config.yaml
d_model: 160
tie_embeddings: true
init_std_down: 0.0748
Each number is 128 + 32 x the weight over its row's rms, rounded and kept within 0 to 255. Layers, rows and columns count from 0. Numbers have three digits each. The size before them is the row's rms in percent of the matrix's.

# layer 3 MLP down (transposed), 640x160, rms 0.0749, rows 183-226, columns 0-159
108:100110132099118185122083197165143127155159157175137079137150102125164084114159068178137119123100152135115120089090100155121144109143129082066126139147127120103110097192139144119153106102083179100179120192115183128111056094084152145128190121146136109123140101173105118149112105190114088061111113080173105144146153151098132139084168152152092184135074138161167057130114116095121102157071171137158149136163098089157086133123138096155121164175133094096079190105098131143191139118099149
088:115067122115139126121106141131081161126116160157113136189127157222138134088186078118130143146158149111176136107177105159184107217177115169121146060133176152173134124074096101169084154092130131113096148115158107098089149080132149124167102192170154174137126146140102148075113149126141142114086178120132141123097080135094092142080029076154130135112164099119121136090112137134133100101108118122113116196141102140174176084041125091099111145149117144127143124148135114123144097141078159
097:169106174122029165080140106080154090141132126164120143132082151129153163107093071125128187086122190107134178128113119158179089130134116102141090041158100081097122181154125080150167078093118138152107089170123135122087164133076174124111133127114126111146071146112112134141110133149124166165138141141149148154086166110105142142125084080141141141158107084178152123114163115113101117144144067056114150104103078094167179154160101119167100145084156149115147098140122178165144133078128222
097:157151154107124084166092177079148116145154091170063115152195094120141183110116196093174100106170120155107176110107137125121152097119160095161182119130135102119156196177072135105157135157151100114141090197144154137124154188105084108135140139116136113151153195123116077140132150145087147115096167115101089105091142147097142170135117117133166188084142121081119137039048101076120118173166093091135156197114101137092122095102118155087162150114153166111146077133119141142123102131078113
114:152148118099102158096092126177125126148093114118086161109101121127193102148094102120101083108103135198071121098124154135129227152178104108150048140124175131154101142114097082095121111134118177152099118117147129119124158113133137167151166184114051165090070153079070128136055097144156110136170167127189170116113152112136126156117131147201103127153126101094167144137171070160171162099137182136103113134157130125081123127129116112108104163082156112113186164101162188110142142194115122
110:076136083135135106135123140157184187117085105121107088099138108116147158162148114139077190085143159089074122070105076119146104175106178137144083151139135096113096154112140155130108129113117168117106123132120148129121174153124093099150138086179130118130092104069090157143121150129177087178128181166155131123233153120125098098164166097071143127114143118155179134080157205186112121158153171156143160067129085141074137135159113160105123141118102133076127149111133098114093037150165182
098:119167145154192160100095182139149084088138128108110122097151093217099103151132134131067078139105112119107092209104140143146123132145137096189111172115137106165216123107088120125147122119168127139137137088188143131174120127121113114115147136089187152123077135131130132155102108145123150137087124140074094174087075167153096105097055155144054109134098188160131094142055136183106121091154161139147117115128122193133211123189093112124116126131154123068069135123142102157124129134126146
090:189153146121093095122076147139143119086121062133101096086155129108118086143111112103066162105130088130085145137114148132182116117072131090142060152130123071134063116104162168150109122088181116111147098186144157122097094059107128141085192096133189153088088088132157116158071114168119176124078144193133130138106184128112118179082123100157143141071157179141145169164160156131189180124135134135136132082127154131142179162139116156143117107119124125164167192124143176075122139079133153
100:120102126113153194117191092128153140082131176130113099142129114217115086179098120150068106139086100152116145169149087093176146123146161125113083127184162196116168094144093120129144194130125131128130160169135120112157134189122108106143177148131091113134115156181096111130144061159080109107164135162163126203119093142083082110084065149070131123160179132114119102100096110114150089126150170137115136089102175106162104112054077126110148142144162103073132118146145105092095095097069164
108:143106176183165155135158137113158071100094124150156170068119147141107154151135158132103124111104166138078126118160108141097143133147143107102148154162117139073136134138122092076174101149121118086143161121073111137166096086152124149112148132133124130083133168155146022144142124123179146124129106147136134093137137097142058133126140171144117069159147149070158127113092181130171124133087111147178144155103186209210137143097072113035107141118078124114074101122075106138158139114093041
096:151103140096134074170097139125142152095100116136104143101104157150170059188079127144176144139087171105079096109142148144086087104151106150118135111146113103101086135192150100167076188108105157116158143090155124064106069115172163135142179142096174085116144141112202121159109133104144157146093105125161162111099145110145169114130135044104101134148188129103120146120159164142084109168181086114093112094159101149150197157156202149083103177107109115129161176090151159084151133085151150
111:078177152126170123127098077093142109116144067119185102060084114140141094132124116088109113109164201160123093126175110146114148143148147119068150125112081156172147078111142132125181120095182197060105074105106115117085106114145123122137162088130141166104129100075069109072133094111115128180086140176097119098118110089118120141157133173154152177163127157120163140146114150195153144126131097133159145079212080159142092142058189089158138153125155118153143190143141103107111142159118144
099:116092148125159145111143095093100128149129090134099089124121104152153073137170066176152192126144148152123157099099145141099065081178120157125088106100101125125082159162073129148121110094131198100107144128146105104144159111095164114084173112089113156068113163140156153118081127126088090139133057168154123157125154120169186126178078121148138119130148091137101154127143069153120082204160137157133105135080095182203147111132151092120106221123157155208113146127166151076109125151108167
087:135080138118128168122100134174085070125115109101113115157124113145132189092136167193096114125129122130131160141098068144105136131127128165143133087124139110143151113173107118110093161127140117156108164161137111108176086176114158151185097155120154112179165127167113165048172120175072158077138077135147125122126111118135154129147072123091151193095169087106210084152128138142123130121109097071090101034100130161122129140157081119120141102183119117098074101159139143225165183092075123
103:150131105163134145167120093076170119093210084096112189143100155124141094128093145152105185160086157150092117097127185180150117120136138138140160134210127116104094133181153111166146091091133118079073172122178140095135128136146068086100084160129144149189167109126097093149131096143074117078151149163157107137085070108166140120134083085170117130172124121116114087122079128084087209163161099148091116087128090106056185119144137110132153126133180138130166114167107159098102130105098120
141:146137111156108125121155131088106131103069075103201154123172143113115168107067104124163157113065152107181117110135124123102130112065072117154110127137164116120140146132129077099148123084128168150113099070147099082061101143141152112144203172171079086148125114111106093103153120159108191165135103206103121173131118029149165108207161172138175103139152099117074140158123129126161154157145093162156157149109149132095162092130119132155127070128158080127151125196122139100150095096112159
105:107101175142139125127100103106106100117140156208126171119149147139095113115077151130106130193122105103136169140176174109164085182187189158147102167069118137095087149122089068147142134131139144064112055179164147133100158156121143108152091153123102149099171180132115151087127100159100139114117163110142088172128131062102172150158139069093158171155093111110104076122159148069108204131115091071124147097072117171082069170124099127106107143154119184150141104122145106134097104160152119
107:183135125098147139135092109135102088161163181070084150193169137166146138068102170171145119122117138132170092111146167133101114109092129153086116136085169134213157096139139064121158138047080153153127175163109102103066140168087112101134087159082156136125156097143118197109146117133136193130128137079149132156115106104160190192096080112119130163111134102101111166080120108074093136128171111139115155170141136126116153104160145116157124124192155173107130122149130095135132123052059161
104:090129142126155127163151108117154166103179088162085139169158113153158142140134097112104141100099139129131103097094183117076171157127172115085170099146077154162115133125151158088107130108128167110120073112107084104118131126135138122096138130119105067161072111150172143185150110175140176150125158100193109136183146145062140175156111188117111129144135079173122198154120154140173135084113021157117143121072116179160182149155068136109049087070094126145159150116172139138126121128084107
100:093114187136184121087157124093152112063135096081209119135161104118120160073140122149120157128109109129158107144125120161135136133155122147135156133154135136078119171155183117094122099104131165156086142183117141196202049114165128113131101102194125127115073132030117119145156102117146089141111117178146082126162154142097158144087172072136147076159131126151136169128126158179160168124170102089138108092109092090128144099171122177148136106126037063137157080150145133161131118104143163
092:129145118109114160169194189111152140165136105193099058155162128210129151084112117139128120136151081183191104145131120096109130197113120170121148090095139104172147151120120124176138122173083129162080122137150149110136148150093076111107088120162063101135082060102100127137097119100141168138119168097114140160153124122043109140190088160121105106131113089126109117107140123138130111109174166115190052109101062136131157120183135181133167126107124173144135083126111079145097174098168095
104:077152132102111119210151123118143131143125121083114199088155162109141067127118115114087152093063142103136149079112138163149163189063149112143090187089102069137041188110125147165119117112133123190091113097112104149178114052193153177078105107101169132124090101114163089133146142122099072167179121158127091081150152090138137132092162151144128128132185185144146130149118108182112117146145126134107068103121187106098118136123118152141108136158161072126113132132110118142148167182128100
101:154077143132114132106110087104113124134093172126105099133147138144151118159128056175107112109154138131162072120111144179164111081095057136090162085147105195114109170160126140116180125205111170092094141085101167105114141129162120094075167169080144105087145116148091164094132177155147077167152104150170112065180143088123176135154130122082161205126133174158145130094142118114122108163140103157078139095108127111096121115130158096127101145100133080078132163131036171111125107189176109
092:146122154178133157122127107134133165140127152168073143149170106158111094130112169181102082162175151075153195151112089125090138124129150102104112097164121084152148151104154132154153124168093123128119147061194173120105146116150100112134154154155067137148124153136121137191168104161108180121126141145134125125129129139177084166110031062137093146097145108148051133093151144124097087183064117145127082133090116070071186109088117148146126145110120120069145066180114197160157140142082121
090:128176182136187186127153089099151117153063165168122157113116161125207155090210146166157146141111136109142125143098067100091110067074168138118159134114202102120128099113182103151123083101112121122129116101094111092095066109126149134142161145162192144140129082095099132089150060142160092150141128120121183141139164105181102135092110100113123084145171106114086104164169057151105063177159145158110131161131104122101115090157163154156136089106118172122116133147119100111133057120145163
089:095096127114131166122130145150085092163154160079183092073187087072156115158101113130108102114164114201115133120073118175167088110141154092196102099151143151129137134159170147162170104118114075047070128156112182132173113119137135102148148125127166135092168112108151086091161132176147172140089118119073113171134103159090074131126104180141117113104176131085110125138129142086120098108133126140190167151152100161175159079110150121139080179101103072070171156131141078156112145113098184
096:130086122090074109109176122075128164135168117179144096179079104081119144145153136133177159093117019132084144135104136200091157111129117098152109126178109104118119051159162093136110193092132133138182113134115116119112099084103142163116153061113169162112079117153136162173129141094181147082161143197130085094088146153136092134106144169154149091124199114133145139142119137069112104138112168140169168158123163128088149110113121149138141146103115104105119161195186090088128072108110142
119:125152145115131109142120070091167128199097094169135143143127121088189168108217169137072136095126137036141128055120171109091146154134131120121140080123113127110097145111115111172096107115120119113097164120167153146098155158155088116055176056085150101134136156118122156184121163053105145156131139116095166138096049151110143169144172123143130112174112140152139184057129133090135084101125157131158094157114096104167145130139137163097130121138116131093199188139156119177146124134083088
119:087138135126165141101125167127142105065161077168126150154126136072186166140111141150118127094074122163175140159145084172124177143115102165184134152174106141200119058107186116148075162136146099140061105152118162145154126184102076123025111147155099181108124095142110085157131066096107150092094118066164075108115185102141158107127141131121220121136130106096113111114147144153076190162096089151087178144116134119111141145129090108143103164111147135135148120147141150120131096107129152
100:121165086102118134176144118145144164139118157166058142175119078160131084152185168108135107153084135104138172145184156128167099152131163136113155167118156164069119136097161134159106115118125156068167104111180096118095151173123145159119122177119095123139168138098128177100127094133151123144113106134129059106052092134154126118076095122112081090110120147167096175118153142086115098092138109203118174145050080068143148142096137135097116140159157113178149194042158105092175146111105082
099:063170133163063146067097177062123138140129138123109151079122142058098159128137099182158143141072118199164157154105155095159085168114133114121098124146092100134096180145145163076094089153100146143158124157108120161112103115112099169122157132073119114139147133174067115147115117081129099169091155140115138160089117097132120116174160107144095081080155103206128161176139131168143158116125153109150150087069193056146150108119112105126133130190085073107137191111120112126128147169140077
116:125129143095134109114130101104205155133094107114074074143156133073156180164138089120107143109139104109062116086147147110200154116071127144157176096081186163072117107125070114092104155081240134102119128104165147115136091117183128107116163139095130103139122171119095105148141067156110139124142114153141124139132114120174069149160135124123111152104170120195149148095206118185110122147123179141114163063144091156138128130159120218134150100133088114173104140079141129148107091127144107
101:161058158092118066183109086105108144125194128157074143172120166056145159104181108077144094095142096172164122129116119109152132089129156086187131110169136175136172117076130124140155099126133081124117082159132111131103103133174120139129113123116105116109170131117051155159140098148117146114145149153156206111125083110096075126190178203159142119092148127143136134113118166126126119165204124114088175139127140136149070082150114047106088082155147142146177168124082111095112106152132102
106:120136120169139098120149171127103124159088096110067074117075116111157131145065133126168133135065136130162192194104129074162152111140106111092170099140148144140143096086168125141086108107145153138108145133118104095075148103090098085130087140191147105090138143169180212127163119136068127139147148157122131174097076063120181175142189187092167108115135088088153082148136132150106146112086139125130101202149139163173123085132142134086179157124126164137095085206136168109132117107143104
099:099129050132157127095118068162149161137115175124151056073141164128192099139190116089112142116166120160127110075129094131094068154170094102100120198144110088151116131098129152154073077129173190158152120110107139157161149063121147128118114133084109177138131129152128061145113137183122138106171145123074174146146202162101049133132115095109150082131111146109107122146206165169153130197117126104074129123104134128131142113134158169128045118128077146143123122103137130140137149118163150
107:118172160113144120137133122105090109097090122133138126140171079092168116168167081146061109110136140087140148084120124129146121087064121151104159104164111123147174166120065152130139154131058102107163164138126173077245059103107119204126112092145102181094152136125146141107131108152104119165112102068171145107119100195161125094124122088197157153145109124196130142080163094161129175187125135140114113118137157115127131121110093129136135167186081163150121120053104114090123112116178134
090:145051165154132085137125090104181069145163098168140131108136101132145088103168163135153104138099112127079154166052167123129149125088129163114125149111087129131147135151078107071199119086145082153062140119091197117093122092119124146154147156129095140071066128138148094155190157149081155152120168127087161146143191097147108096084150187104142140139099135122089139131117174186076123138082164118127154164127169139094068165170148098113154142129104110181089123155150163104139061111111085
095:122126120121171197133108109168094105175083215129184146145194147135158146071128174126133108134118124112168121114178158149196137192144148104145130145146112119061168117111138126154117077122157092162104121095074147132122133162123086116151150128171146142130138111146117149141139054140082141148102086098190103156098120129113157158089098140111124136089145114083105078154133095110111209155079177135087131140122118071072089090116116149060111148148172075129071045139138114126178118127137169
092:166116159136133135096129155163127135085114117134122090148127153140121140070069106113097159061131154115177114115153164141143154100155099107103164097149140166137144104096066149110124121149129069117103120188092110108157072102129118158145149098117082109124160140039206198126153075127178109155137109118080092182145179214182095116203097129065141181109093170149128089144140121143155077069148124109146092149069177138129137130136087151136117117126161104178103169118138165116108180115127134
104:098106162127145139137148100099139119156122131073108159154071129186151067113113132094160196152155085118148168077139124158085141157129182122161136137086119073136117031082127081124127042133145127129145144116114127176161164113137113144092173119145171156138095134183100193111128100123153157121177100073159127098163124157156184121077106099078159193101128071138134171084105058095103105143109115173109182103154091137154184169100100115126118129129142120098100101133117172105110154120165179
093:114162116076147122117135102108135143137122093111076114138061121152132112158120153169097129156133171122141145150127185133176105115104183116169102099148142136149172129128171119119147083085126096075134089094116110139117124096092178112148173175134076121161155102083203151098136111179087242154106071093116084145133107154128121162110074100128172098077074144113075123103142171152118146149184145130109147185124114169168107084100079178121152149158137087098135091221177153140132110153110135
094:174131151134112119143072133089083084124128134186081118145123138233071198117141123112146136176126087150115122101091165160126113202122196145142132128110181129101145101126110087155142085128145113104144077148173125164076120107107124101115106197139180095170145125169101164114146156147158139105149127136124093139113187110138127194140043115126062119101170116126101077133094150123106198078127128141114120114090115125097085114089185150166089122130127142121062096169134177163132160153092139
112:134149069082138128114092172084110138101112191138135086144132122085170153114137183130155086175082133152144165094140109182144126163097149145151126123123147124173178081157107149117120120119052122189109142121109103150122075098106117159177164123226149202127181131142153159060075219141131138147159133108156174165112159122110131126068127120129119113116075109118096175171114114110088103148079160152143095124148166105104108105103069156130102103171118128117089113088116140098154105122070184
094:082198127060112105128133156071136162135090095046096106103144154186078135164178128116135155111113151173166111168101110140137151162076079070150090130150142114161048175134121166166104112089131078162129127116120162115173096135119142114197100161165117137121091159103139098101152144106125144062151157114107081107131132147118135169096131141116145089107105149107092130105149113132184115151125096170197126092167106119150112157087149133121076125105128166151243155142083090137131161080151141
# layer 3 MLP up, 640x160, rms 0.0749, rows 184-227, columns 0-159
094:157156180115143125116150094090101109076187102093157109154096106069123087123116149118085120062159075124129160117128061087147125150110097086094122084099137158045213183109187178116179108172187115144126085166140133169117113143095129166156131133112131106158127198147112147106143168132104108123140090135102121101121146102093144097101158145119094072146125156165111195098087078168118083089163104135142106215137155134065118150146166142149088123115130124105164139124156150136183117129156087
097:118178113074126097153150106179114164150129183069167128089111178159118121141144153154138100113154100055119160132126148109151150060102129119110092097135186090088152095089168146065182083173055093159132103083180137120132142110145094119111124109168187114092163128143157112173115166119100152100209124161128148106097129189187119144110180161104107197111165091081133143111143139086173072102089126123166108173170139124099110123139103096140129055129126128183122150094131128127121136095128091
094:124128111157118143087148114156146177103136167140127120102084116144124056157090109114164187137111156121167115137113130101072157147105176132117123124127083128108104040090133166167110069162150088074128163142136136170132149100149164159135192140151155179106113062159128157159130148129096086134126172156116061074168111100164143165104142157053137116153184126105135143115180124126107127098121152097075125141127087181161140185110094092098116102100130085128184151110155165082040148131131206
108:139132105139139104129159143097183070083185144106176186157054159136140122130112175174087157117170172161086082094119163114167216133112134112118123158096134121113089057102070138125129154211136121162104107142126049131133128094118146121131156141092063109109144089126156226105084162154139095146125137123153149083118117149053148130086203207150085150142122141102151142099121154119107163092105117147068119109180131118123113092125120103097128139106095111133124132097151131126113122104164150
113:112118125071106101093145184149158118100128140155098104105112122168179156130116095092183115106157113163088112105166149187100133171117117114124166113131116150116149122113090146148180123108124179134107086155063189091128160165094165109025117087059125067158140129181127126090118155139127115202126137195137131147077181140117142139148145139105115096190151180109146124148080076118113087126112100150074172153182154109156129135180174117143109111200111127107174108139105180150136091181124117
094:156160175072092116147079159167133119126103082139110123114119131079158129117151169138129085101125128101140086143156130118138131095117112107073073138111157142085112055128086113123160140172094179145110145086106116171148120043101105140154137174062136116071137174136095124104144143166120112109174126110121227096142161098131255167140170096159116101128158133111126157162158090126140118130113182172183132167126126149174127121114122087129193193103140130134124133131061113069122105153101124
094:133191093116188140112143121085123055093109102118153136111098135113102169092117141190106175134172138146107176104106225172142137116142111117114152166138092122163131100135083072134148103161136103186123113118063125112113161214184123127109134185117106100190103159105138122119164100111105140180142128094068155136139172111113097131128136131144116072088155125183157167115143116140102077128097136127053181158123184152140137136165170160090119138096134124180115158084170163123118111047105154
109:074151198132097123151114095126131128107111090133118200085118142095141111127139108139160162115172075148158145120119147142087116087121035104126125141118124107141137147122159069070110105101169180159143099168169088170176095103141131086154103093080103171072102195092148068081115115160174127103124110113110139113065103068121072141201165088126117101141130136171119127187120130164139109126108167171166140141130156176116123104164124108141097089114045082156143147170085133111124121190110110
108:130133084119158135125111160132099182096126126120156151079144120091147103175143086137106105171123101166155145111138133137087162125165144095111113128105138175116219207117158163106082150168118119104087155149088133103133160148159141054180103075085136083156149135061150109153158118118162102072156147144081110112063104109072133148106114077134142161156124107134172186088139136100144103202130164103142148158190084083116183141123169143118162061154173076153149141149117076106157128082155146
103:127202176148138108136116175160162172105158119124154095112060191147092156158087109147159104087082094123129125089088135119148108157103096121095123152186168082205173118157151070126186126098109122134146146112127143104098132189133110098167118188162185107139155130165128119115108138096118082090147104127103151111131139107122090149168166133159136139072165164149163109094080104127084211099154140129126154126114122119051133153171152128105114090151154129092090056147199163158156105163174096
117:167124094148148116190111086159074106143081173165148178121135138081117203111102189145085157120105147077104123117104104165097168116127124162132131102183149079094156159107120168145137177097115159098105153179087113097187115126145168130131111115159129151185109116148075173082130081081098114093150100089184162164125135057139113122154128168150164173179143147177088113098157126109152116090118148104191105148096110111088136131100084132077100142074177136125112066163143103144116060087133138
106:130104105170120107128082121138117206152148185144105149140129117156131154129162154060158091167112103079141087107158117091123140102107106107184144103102124135079147171131212189095110112091145130163099202099115128210114084131136150135178129124170134098149129169061169119122083082119100135092134154105150093152160091157074147156139175162082136144122153129057168139178147151097099129155134193090140134119146115176107040123094113114146166122105149126120121155111088054098159142113126104
095:102128156179132069091113197148183104159136137170135138095122082128093100154158139075114152122117112160139137103187149186125126140135141124115156147104144130126123142054102125106140108156134161120119114116094150077129130091109150215114195126118107131091087094160129139109072159092169104167122163053140154137116128173116118091175232091130080151116072185204114169116145108106201179142124127128068133173118108138069093140114136113148157093108115163136166124105109133118113101145168077
102:149133137094194090126116117107127111184086147121159180176151123079116164102123104193162113078052138176178064120089126110164091122128109137141094094062142131157129110086140120055108077087095114105116115181113145142158097155130177180113063102113175126167087145150114165098123188160137091135175130103145150110147128142078134169132178129123080082125128118119120131102158134116112071107154201100129154138123184152182086140091162122094106092128134071127124127121079123205130124165115139
140:165212108143185148140101149103121133129159083139150137120104089099098120136144141181134080169137105109145176107145131124164116097116108178131113175080118163127155121121103139130113143140124093157076130065122123170095088184147168114123119119108157071177111130099101094143156149162111064102096076131042190104068096085125100168096217133125121083120155170150123113161124144103144155201139135115124144141103163148135149112083129145126188057076159139090156118192196141139128111095103101
107:130177102033129123148147154119132116117117101121137107170144118116149039157094088103093096118178161155106113150134125139094138065134104111135128078142096118115125150113133126113122120106126135121108154136123128116092178094148181174185146105150164099216069134162103152164100107082143135087133113163115103224103106138116135130100109189131165141118148120082131183175146138147134103074100159088131099161086211098147106189167103143116152159161126100127210075130127099171114134089097185
105:139111128098149100120098152207110120158141140184164112146156125142155159151136081105154142057110080067106098133125145126148172074179149126102091108060099131150146156208105140121126108097105130230182150144093112149165071167158134153161094158100050130122065150144131124144138143138124094082103143057102155130119182137099041139164162133120067100126113121133132114153095117182137158188120107115131169150192143140128110079107087157169142116131134121133153106132123161149179123145154135
109:121070119173064136122148125092178114146105071096116103107106153142093180128065178158171079146101150102157054105142138102085198146134113165134132135160158114101054151123132121086140111154143136128124108161119170140114127156166125173159106152126164090169154126136155121132131103150086093151146179062159158075085133122097135133103133093131082158142152130125182151181085101187105105171087165096131111125117161160155086102169110168121096073155145149141109135183172109114143070116232126
094:128116142167103133168145090204120138126137152091148176183094099147199189186129112171134077082141138164108114138137138077129126123103122099106175093141112095136105131160111107152146153157187114119138147125096098118063061198083108172137133101139126101140100183068160109166161088114083091144103130147092161093107104116120073095113127127118129173115160088136135156100145123113113167111149133201083127123123207153139164113074140113131080157142143172188167073112164203078124130135145153
096:168103121108141097075138140146145161170179144105117117113205070099155124112112175064109110157152140108144180159163128112162080168120089111111118143131049152088132163144099158145138109124137156137107107154106195101109159123174181085111194112104106120149068121120126129142142138143089192077137067145165184133111124149180126111121106155127141130141084151104105164114131162105129057136106123113056184121195158107081095134173137107159140101126105118127174118091079162082103127058176083
107:190132120128175149133081086167058104151187179196085156141124158175104103149102191115118072155122145102165143166130125110143087105094111127128155089136117181124173114116127150153122082177121127071162187128155132082074109138126131094087136178157120066125088108108107161112184091154064127160105121123113096199130119117137212150098120126095143186147144089159110093168124137121105157097174162104159162137104159117096169147135144130156112127094143131118126056084176163112131096081137093
104:135079119162117159097059131128059175134129197145161126184123073122068118134160139086080128123107118089154108102143114161124124129133147129163120210089153198046114180115135187092110205070127111145131156127114151096150124103117139083171139141116066182143176121103129128137126072108063170090112139115120140109123156114154171156129142176151141145095137026156095137125168148122110115144083157145156132167103099085150099150140146169156149178159137122086115147105125142141077111133091132
089:115147116079124155151141121172201114105103099182115121152073135118116146168129130136182173149106087100125040081104136166157120140121184156065084138107158146174100076145099101139118130080094077094159104131100133097127135107118157148163111127127121126100086107111207115138116100155119135122150122114106160072085169094072173073191116092077092120134144179113150153090106142102139170159099174110129142097099145102186080166155129103187144136134154146103103121188135145123036111089140175
093:114112180114141109121166121178094123104164177120162143134151119112074127153121121114136192139100145167064148103079142121167170109073157178147154142134091149089111159119115180131119080150135067136135167125145163130133172157118106113162099056112114169162117192103151162105144070106129158156135130126150071159064138174225137062129130141170130115158131155179144062170164147112103065098067133172115077137078149097110163155120136129135124102122103081141154137100133043118127094143129137
091:126075132123088110139128107170111091182157136102168123160092172111136106155122120100139141185122109120094127116146075157130179093176135135129097080149119163061135181176103154113160155135098150063096124157144109093116197149171113126179107096081142093104163168104138110140164072083130128086153137092145150063163134095164166122206180098096169145162157117097066115135196165125092105171197088154165093124109087106142138125117124139139140165128135064132121102117132049128168110170111122
104:197187080118164074118141172123150183147166147069130096132120177097117155136140144088115115119100119100138166138156088139181154170112109160190116097155124092120116129102146061145151110117121101121122131186139115150124128111123112167152134089104120198141105103171122196178150166126181088071125135092096143123112130140176104099114172107200175093083145138124093149082091137124064097155114137077093119145112116075032128067134134144152179159114091127100150101149199157130146146109108101
120:117118165118181136129119160159127175108170144133073107094121091163137192148144105100127123107127068135167104109113113184062113130095113111086136139095102122135128092122130131157123114153131110124154168122094080153122120161114085146093092050116169067107121174136088127095079092186142113140097129153182157183092145127194194123167088112107155176051154122187149105199067092163104146177141096164140090142182135123132147164151138112073101079158116138159120141159142148147084120117118195
117:123077129056091104087098156118135139065117146190150142169154150154186135174132108168103128142153117096132102086159111143155148132144163156116115133179118180101142098167181151175158110130143103100123119124130091089202140106162100053171080128094147116116095110140141122057137161065125130090064133202106128076159196140119108122126121126096155140174100144170128109184145145152150130096156106106069161131138145131152124136110201101104110120121060072082149142105059139101129110164096156
107:145124134072135084149121139159140168102090119146092179122159129132145176090125186150150087123072168117166152115081118132103119115106020090087122127141044132163132131156096128119136090130125151095165126106123127148130114087112086078150103161115150147138116118110205064108179163162139103120145156061166159136127119117104158059119204115149167172152143157108193102091158112141151138163126160111142126118197111160168101150150135126194083162098170081085134103168101092114107076149123146
087:026194112132107132128116181145097192188132128113144126118106123106096145111117124153129194157135126103138091183104141095123139187149145104169074105107117141153114129091113135116082099181093140119101119199142149149061138130115054174158157096131133098135171148158120149099159083154108110060150147094146096137093164111084112093133183129195063158106146159114109131115126157126101131152095143158166134139196146131099109157117079053128069115134153121095150121116103134085159198136179140
116:105168213109120095154134158098107106126133122135123135202122141113155115126116121143130138197122134137146159107120114092120149058116100180139109159137180063108106140153083092163088145152121163129125151164139145175059186116139139041120080102134138053118128110112171134145088110135155144124151097148106159131123153135082107113140165094133065124184167129116154163188159178097082077150180148097146149126117077130117041106121104118108107108144157078077143168164173078095136160084098094
109:196159120104112093132140182142113129068109140122117127194157127135151098099108125146104178149112169082158163145101118167124118128199094091148157112042140121151155098153158104159148159092115135097169114124115059084109199173103147166126167048148120227104110145173110131099118164139170125095100116050123114121120140119133107181080090143115114161165110141140105125119134115119127115111186128122170104160178068099138108104065192138079156140075099097140134116124145128169124148159096162
118:207130144121124092145176087094118145099172112104177111119176050068157117148155159152156164150148163112163098213189119115110075116114108079099125094170104146142186131119132136124099105115155179138125110144147112129147124104063095143085117147105156141142103162156146095106137145102187128089102150073186140104109099191184144080114159114120173136135114147098112156177097096091118108159073135064061127092075179089152088155126172130167105093182143135110133156115105099121103162128152119
098:088144100185146103155170089103103216142147097109169189164112076157127131134153165195161065163098116110133124124118144083132101153071132144163087108084148114089170166111119139102134157081170106142091174094168140078078130112164128068137107152180082205128109167161162145135120115138185140150079121077088165150108142101123114153115129147128083165110118168103132162133135063122096168152106105169168143173143117122057151100168132108181091144151147129143123099100135113106124100157178081
110:159181156063113150133141144127136105188122116195080111163110155143135126099135122160157134099117134135137100071186164139093177107142114144140174112207077144119138123103148196134172097117152126076148159097101159117162111068131173122154096074125182123136135142165168179096102111078120158160169110111131118098115116113132092108105070104122193074107097096141134118163119092152162142113090136128126117208085110132085070095118198070159129166120139127217106120079122085115098154118151134
086:138136133126116184067049170119135165113108141099096090085123108113064121192119159128159110143120151062166118111089155110115118170074098101146171136123054131110133164142132167136064161161073164119161196173121157197126179148109123083160092132149153108097171134163138148155159080093151132136125093164116146107071152164096123082152086111136121116093122114165177147125129147066174105081143084116096146101155123109107183075131136123155145159187143092113135075101067141114139096130165152
094:086127119127110109145219111107146148109129124114155134101111125092146097138101138212133151121158195157161128076054151108148106073091100149103120087208153088144122085032142079123126148136104127096157158155164113160146147055152162091132089147093145152092095112132119094156136141131189090126080097145083087138073088129054119147154136133116120099130140159137181198142132147173145126106167131150181090115122112177150136128162087117124116126145095079157162137131143115076118142201121139
088:151127151035113151132147114106163098186147166165133143141110156130123144144166197125132079063101173130103109099135108115158106118140119091129157117146150174180055169108119096132116112087048128093078120173145109122129120137154127123132175219126144184131149125128134126120079177064185100149149056099115104116093102087103152118110165098187133135116127128124106184121121149077169160114150178055211105169107156096176129087098141085156156140094148130117122096131115124135134130116143089
095:115121097135162134157138130114113080132162138125127180141148131090126152121104174188100128106159068089202119114156130128155147158113091127057136114137144216143163115137084112141088128186080124196103166147080123111150085126143153139131055195083076116112094125166113136144103151085096109134127096125156151177148098110102091094126123089167064103122095192152161178062123122141144084136143134152103158144137174110115080068131061168180149084110140103101133164115159145143108088093162085
096:127121139144084183162146089194127100129171141112137069127126111126152170101138103120084155125163133141092167085093125116161139172182084156108129101174151131137121109129075176066144163228109095132128132122103158114124147114177117158149085058131095109133109132158178168114179122127122088034155132168109149085115127099178099135103135101143159106151115156068146037197090183135112060124134091143119124115119100138130096161144144127087139125128136118148104165126122135124054145112179187
100:102077131153070122151161159173093156144200140071110122099164085062095076129098144084099113144098157106075125155115093206155189081103078112157130130142121094096105177150135154121080088145094128145174125135098142174139123139158100111150056100087172200069120143117137131105158112123132056162157115134119171138126117151135114136124124165159143113096152090126166089206100143140103102116150124192141117146135142116138143135171081141089142148116100116198156157174089109167110163184163132
108:120140111156131160169094147174121177144115137141155157085113124118107113131116114075098077095179102120161144135123099121124118128148138133185104106147114175095105126091136149078148120107153094090115150080151132157082103151089112108183159123168190071071219093161088095144196107151182134086125069148119075105070093131133184126112085146179164129095124120105128149184127150155121101117109106172099159159033139159123150153163145088112148097058135132139172126118219134129141116109093152
089:154112128119114112131183094097159065096135150156131152120145111179134182059094156175156155169072098123064129106126135164145050108108119166113132117130081115150154133139151152077182120126160089177159144102159110121126159153139149142144188095139112136156087198152178086127155201143119081174077075111105081087083131105187130165126153140082168086135105132121139163111106117203133105098096120132080115174125160134083119098069100099134100103167126140179165163169100163126150122132089142
101:126153166180124109088139107172119110086115127127102160126103109124168117143161158129145100187116128087070059144112125089194145133104108140120117110067125087117177152153106125090158100143108144106078203084123091101114100133105126155133101115172142124176195180075149115161145102138141138117123142102163183159083118118111102167171137126118132200085134151082127112168109164172155155125151118120115123147092149104130103128160078116175200087129112239037115134075155185144110126123123097